config = dict(
    vocab_size=2048,
    init='trunc',
    lr=0.00244,
    final_lr_fraction=0.0,
    seq_len=256,
    dataset='wikipedia_en',
)
Each number is 200 + 40 x the weight over its row's rms, rounded and kept within 0 to 999. Layers, rows and columns count from 0. The size before them is the row's rms in percent of the matrix's.

# o: layer 6 attention output (transposed), 160x160, rms 0.053, rows 52-63, columns 0-79
# v: layer 6 attention value, 160x160, rms 0.0672, rows 53-63, columns 0-79
# q: layer 6 attention query, 160x160, rms 0.079, rows 64-72, columns 0-79
# k: layer 6 attention key, 160x160, rms 0.0791, rows 64-71, columns 0-79
o52,090,299,198,163,225,179,236,152,262,169,262,207,257,270,216,190,150,238,200,220,201,200,238,189,227,189,242,236,198,231,126,279,203,191,187,198,238,205,225,217,212,176,238,210,242,163,187,282,210,227,240,107,139,199,172,229,168,176,190,152,145,180,159,233,278,163,233,272,258,138,164,160,192,266,174,225,205,226,145,108,218
v53,087,174,204,217,216,236,212,226,210,278,162,171,171,207,112,260,198,178,250,213,174,187,266,201,172,233,232,256,181,233,228,183,174,173,202,188,222,251,244,181,70,199,206,187,178,287,191,233,130,260,230,196,151,125,160,162,178,253,212,224,212,194,197,252,186,257,226,130,224,260,197,170,171,184,158,146,167,147,189,227,195
o53,086,180,177,180,291,208,200,200,193,167,167,190,235,240,190,126,236,233,246,190,271,172,154,180,236,162,180,143,185,187,242,157,255,194,168,159,167,185,145,176,287,221,210,131,188,117,172,248,142,198,166,211,235,212,217,171,305,141,198,201,215,185,219,166,240,183,116,236,185,164,200,194,214,147,297,241,236,225,231,270,282
v54,092,202,178,242,156,214,184,219,232,196,182,159,188,153,195,251,235,196,112,258,213,163,235,205,138,300,195,197,177,227,312,213,243,179,202,185,221,199,218,176,200,229,185,300,235,231,196,189,182,223,259,154,187,145,211,212,236,236,235,173,202,206,127,263,175,199,215,190,171,149,151,194,193,169,182,229,201,197,273,217,115
o54,080,147,207,237,218,207,209,194,132,172,137,178,150,193,150,183,185,248,277,141,243,222,188,136,252,219,218,241,276,172,109,179,183,161,188,174,191,182,214,267,180,194,192,156,191,154,232,218,243,108,175,163,211,158,185,197,169,208,247,226,147,248,194,188,260,201,215,249,195,226,192,236,169,241,250,184,217,305,140,181,197
v55,099,210,217,179,279,179,153,219,237,195,242,205,149,187,198,128,176,195,209,241,246,193,186,147,226,183,177,249,172,212,222,191,191,160,204,159,211,230,194,193,219,266,192,153,115,196,228,223,221,165,238,164,192,234,198,247,236,180,261,193,151,230,211,238,219,261,167,313,302,179,228,154,217,170,204,231,238,261,154,163,212
o55,101,216,168,184,150,184,206,147,207,220,102,266,183,258,241,212,202,215,183,236,197,182,220,193,182,233,287,202,230,181,130,186,147,149,166,184,217,194,181,183,232,143,196,228,260,205,214,227,238,310,122,161,268,189,215,173,166,220,143,220,237,275,226,175,152,203,220,141,227,247,215,292,184,242,169,153,177,107,204,200,255
v56,093,185,219,215,219,196,170,235,133,195,201,124,219,287,215,185,243,227,263,160,223,228,165,190,189,192,162,301,231,204,206,212,247,204,273,232,96,169,172,103,216,240,152,209,183,224,209,209,152,207,249,248,211,282,206,180,162,159,194,195,285,141,209,175,158,154,261,184,216,192,237,217,240,186,219,183,210,265,230,183,180
o56,093,246,218,264,201,114,178,113,225,215,196,184,190,213,208,235,207,237,216,162,96,217,160,262,244,260,229,107,166,216,214,240,234,162,136,175,208,279,185,245,243,198,250,156,224,252,175,162,233,226,173,222,210,219,166,260,226,214,270,222,109,185,241,209,190,219,139,217,212,227,198,166,175,216,170,198,186,169,211,128,136
v57,090,202,202,244,210,229,196,202,125,235,215,166,221,188,172,211,147,117,216,193,177,311,172,172,159,226,274,233,207,200,162,219,204,213,201,146,133,218,316,174,162,130,207,191,224,104,203,152,217,194,168,163,220,224,142,202,153,184,204,200,190,202,282,208,179,104,169,188,175,231,234,171,193,148,241,142,285,199,217,246,229
o57,081,224,236,164,177,179,220,176,262,173,235,214,244,205,137,214,214,223,188,174,265,205,258,205,220,214,157,268,226,198,182,241,166,245,138,275,134,209,99,237,176,171,132,200,182,237,205,177,187,251,217,154,216,197,212,204,190,250,209,162,213,209,202,231,158,218,185,208,234,249,165,175,259,201,159,172,184,216,297,160,184
v58,101,160,165,182,251,166,248,181,237,189,262,289,223,179,196,172,228,197,190,200,241,172,186,246,224,197,188,120,199,245,177,172,228,235,231,181,252,121,205,241,168,117,206,249,242,214,155,214,190,197,220,224,159,292,239,139,187,203,224,164,102,294,197,222,227,269,207,200,225,206,217,301,127,213,243,276,202,199,197,192,211
o58,090,201,227,212,145,186,251,280,173,147,153,224,168,163,247,252,146,217,190,182,165,197,213,251,231,181,216,216,281,159,171,159,216,250,275,167,208,235,211,193,183,221,194,215,187,239,195,188,185,114,169,205,119,206,163,176,212,210,109,173,210,202,175,155,215,209,163,292,158,130,172,183,234,249,258,165,180,222,237,180,139
v59,088,129,188,182,173,199,262,186,210,122,239,197,219,240,206,151,219,240,222,180,267,210,246,295,200,181,195,262,185,141,234,163,226,216,227,243,242,164,274,186,110,190,151,167,187,145,187,219,167,285,189,157,207,204,241,177,184,262,213,207,156,247,138,203,218,229,176,153,203,218,199,224,178,183,204,188,200,139,240,167,154
o59,084,211,216,226,167,227,185,220,233,177,171,196,129,213,227,176,214,121,240,240,127,240,205,177,253,185,217,115,221,185,133,186,220,168,204,210,119,162,157,237,163,240,249,167,199,219,225,151,225,130,228,276,151,209,218,200,264,222,244,215,180,196,161,217,192,256,170,125,167,145,257,218,222,242,251,243,105,227,193,169,271
v60,087,153,215,238,218,222,156,187,153,200,171,200,222,152,174,232,219,209,178,237,224,208,236,151,268,155,228,169,297,227,187,257,245,209,222,187,140,118,251,244,104,237,108,167,205,154,247,209,173,262,251,177,160,177,206,192,221,199,166,207,145,213,186,172,109,254,219,247,196,237,146,231,136,233,181,262,194,187,153,221,192
o60,083,233,187,205,197,201,218,169,199,142,219,155,225,214,231,143,164,204,215,200,157,164,109,170,255,212,195,237,173,184,159,166,205,199,204,205,195,245,174,120,196,193,207,272,252,218,190,215,246,168,188,196,275,285,235,209,166,210,176,244,214,185,230,254,228,210,169,176,194,203,181,130,195,160,206,186,252,206,189,184,191
v61,097,168,257,211,193,204,237,215,193,216,220,167,244,203,216,194,193,223,189,256,197,200,201,306,210,169,277,171,278,160,166,85,234,201,254,208,218,209,173,214,123,178,150,187,255,233,132,187,194,268,220,189,200,182,249,164,106,183,157,234,162,276,195,263,197,192,208,170,195,223,177,274,211,176,235,231,184,231,155,189,205
o61,092,300,157,140,231,215,251,237,178,173,252,234,240,201,196,150,210,142,148,165,241,149,162,157,206,175,165,174,167,206,126,235,167,193,214,179,224,156,216,201,125,146,226,207,197,148,172,180,223,172,205,243,125,175,246,258,231,164,184,185,193,166,149,157,207,182,119,185,204,229,178,170,193,208,175,170,271,164,249,257,220
v62,094,129,209,249,183,262,237,258,205,218,161,233,176,231,204,232,147,222,164,181,227,188,177,262,231,238,235,256,206,177,146,211,126,227,278,183,178,147,178,187,196,284,170,197,165,211,204,183,199,242,234,190,155,122,173,213,194,227,240,255,189,148,206,217,199,146,170,244,145,271,202,244,228,194,171,208,243,226,146,228,156
o62,095,215,249,138,174,227,172,209,215,159,190,166,252,263,256,162,243,176,228,207,230,221,163,146,244,174,192,179,163,261,252,220,311,145,123,201,200,240,210,260,212,160,195,214,179,248,146,212,197,245,227,212,217,198,184,176,137,240,202,172,211,234,155,171,135,206,210,245,188,173,233,148,107,225,218,202,169,245,236,132,189
v63,087,185,234,155,236,152,190,146,170,224,187,183,127,230,165,221,253,145,216,222,167,242,304,224,178,175,232,202,243,144,179,164,233,185,178,172,229,198,220,204,230,190,182,256,233,244,206,181,132,217,211,212,112,244,190,212,116,174,143,235,231,123,227,236,166,180,261,131,157,121,196,201,266,157,207,185,189,206,189,178,205
o63,087,220,104,189,193,213,209,177,198,171,161,201,281,215,150,237,145,265,238,214,177,202,211,201,173,216,197,254,164,192,232,207,228,130,234,213,163,180,203,212,126,177,215,204,195,198,169,200,141,140,220,262,273,195,236,215,234,241,227,161,225,161,229,178,235,234,150,144,191,196,285,165,236,265,204,208,219,214,218,300,167
q64,121,179,253,207,191,239,136,183,155,174,182,200,181,201,183,178,185,160,113,250,272,224,257,242,248,245,200,153,199,89,66,234,221,153,267,144,248,235,173,273,217,141,198,198,202,184,150,213,253,232,255,277,219,200,188,162,200,221,209,157,169,265,195,181,268,243,270,154,164,194,228,194,245,170,224,130,262,195,186,206,234
k64,130,176,218,187,221,171,165,228,245,220,202,239,220,163,233,255,210,280,146,177,227,122,162,231,222,202,275,186,258,161,184,207,251,156,216,195,220,198,223,195,213,114,196,171,209,222,147,219,208,180,235,244,200,140,180,181,260,200,223,216,274,176,207,162,292,189,249,182,180,181,197,160,245,211,261,190,185,189,212,191,180
q65,130,205,252,164,207,78,178,230,127,196,188,185,239,173,204,221,160,162,190,212,174,150,235,216,212,149,258,269,239,215,135,208,237,175,191,149,242,201,166,247,222,175,239,173,244,175,248,194,246,186,122,253,178,169,229,208,191,197,163,213,255,174,235,226,157,209,192,245,209,283,219,245,198,144,205,201,125,217,217,142,159
k65,135,212,199,153,170,190,182,259,140,209,276,159,140,211,172,126,209,165,155,185,222,236,252,201,271,234,257,132,242,179,229,167,208,183,158,227,238,146,248,201,194,154,206,204,119,145,209,271,180,195,163,228,199,217,242,256,189,193,159,144,242,166,216,265,138,124,210,221,197,245,224,223,207,210,161,134,163,159,252,196,204
q66,126,234,211,303,166,163,160,264,217,207,132,197,173,189,267,183,192,233,205,200,202,153,223,175,264,251,204,253,254,194,224,184,216,254,201,196,189,174,166,198,225,232,192,187,229,191,158,200,186,207,203,246,218,181,164,131,172,251,288,242,211,169,288,189,174,154,134,121,193,159,121,149,234,151,190,204,196,212,240,194,142
k66,134,245,174,188,211,226,164,166,180,162,126,175,192,153,241,177,186,150,174,220,201,177,212,271,187,180,220,183,180,177,239,158,163,290,240,182,209,187,132,247,176,247,158,170,159,217,155,178,224,203,265,209,199,176,165,227,161,262,286,231,242,296,253,203,130,185,88,194,114,239,185,199,168,189,196,196,213,108,172,184,177
q67,123,138,196,244,188,215,199,249,91,150,260,176,210,228,190,188,156,277,193,201,255,228,183,224,305,249,236,225,213,193,205,221,180,191,188,168,213,188,252,184,137,113,189,229,118,294,167,136,212,190,298,246,247,203,178,196,132,225,181,203,234,195,231,229,209,213,238,210,151,168,211,222,124,254,144,261,192,215,237,182,242
k67,128,175,178,248,190,173,111,210,172,139,216,210,238,229,218,252,115,244,232,237,224,179,219,200,196,237,276,175,164,217,185,216,195,163,197,112,171,169,148,188,291,180,230,166,186,238,216,194,175,195,279,210,208,171,196,250,182,239,191,171,238,272,136,186,249,137,216,225,172,220,144,213,136,229,146,261,166,207,252,242,221
q68,127,216,202,179,216,199,165,188,172,225,233,281,206,200,251,193,229,222,137,185,107,178,190,197,209,251,169,202,166,192,204,251,144,150,172,166,200,207,83,151,195,175,240,204,129,183,259,263,160,308,190,185,168,211,139,202,254,170,229,194,221,298,238,172,121,179,204,204,178,161,209,245,185,245,242,217,190,230,202,177,84
k68,136,244,210,180,186,157,142,162,173,246,228,249,229,168,241,224,176,196,194,168,237,263,228,256,243,230,218,229,222,229,198,205,216,121,169,286,211,207,195,179,238,215,223,170,155,140,210,143,166,221,150,167,188,182,136,205,196,142,210,170,227,343,129,148,209,257,204,248,166,161,247,160,166,236,197,190,221,184,117,211,170
q69,129,246,153,193,159,248,276,183,240,175,246,210,137,193,209,136,266,209,248,238,188,184,192,192,194,213,215,188,251,205,189,237,258,194,144,175,200,159,149,195,184,119,157,200,231,117,202,172,245,209,221,228,202,193,203,158,225,194,146,226,187,176,192,277,239,210,160,161,183,193,256,246,115,213,170,177,186,214,223,146,231
k69,129,239,200,225,156,209,263,192,297,227,169,205,234,216,183,180,214,178,163,142,170,202,205,148,171,228,245,229,205,222,158,264,157,172,251,184,170,168,108,228,189,140,219,155,170,193,183,165,194,184,210,219,243,232,148,138,256,165,170,268,186,200,149,235,175,176,224,129,185,247,222,177,100,195,189,262,190,260,232,222,175
q70,124,220,254,205,159,263,205,284,222,235,167,197,161,201,171,166,149,151,148,186,149,135,240,191,231,215,186,217,177,203,201,199,202,200,136,173,261,139,187,118,178,209,139,147,143,186,159,175,155,281,198,195,193,263,268,120,220,249,211,154,211,198,213,202,169,205,298,222,187,244,131,195,246,161,228,171,185,218,216,209,249
k70,135,213,165,248,249,283,271,229,248,193,144,181,213,157,202,199,183,200,154,201,148,161,300,226,296,205,209,235,214,237,180,214,171,215,198,100,181,189,223,182,201,168,204,137,188,216,153,177,189,176,173,251,237,250,234,257,196,197,223,141,223,178,193,189,125,219,139,237,161,279,218,177,171,132,208,225,155,198,168,166,138
q71,127,174,167,234,145,206,202,242,139,254,142,193,269,172,180,253,195,281,216,175,211,193,217,229,222,169,232,141,243,139,191,143,212,216,184,260,240,172,267,200,158,201,173,215,155,238,195,170,212,180,176,160,201,164,147,233,222,132,174,216,98,139,213,167,179,258,169,253,178,154,252,194,215,137,237,268,234,226,177,173,144
k71,131,216,149,230,208,199,188,223,161,164,110,171,183,257,239,247,188,243,195,212,190,265,209,195,180,174,201,293,257,186,207,199,220,180,239,260,180,239,172,171,195,232,220,267,119,216,210,211,164,177,192,149,138,220,132,252,196,241,203,271,151,164,117,193,151,250,194,172,177,199,224,171,219,163,180,192,260,179,191,261,188
q72,129,165,205,173,211,229,230,185,205,143,206,163,155,202,227,268,248,149,181,253,233,202,157,132,205,205,186,247,226,255,210,196,145,203,156,251,195,164,132,227,233,190,211,228,155,178,207,210,275,239,202,203,208,230,245,177,221,189,172,223,159,187,248,234,210,133,133,245,162,246,271,200,228,195,180,151,255,236,213,200,248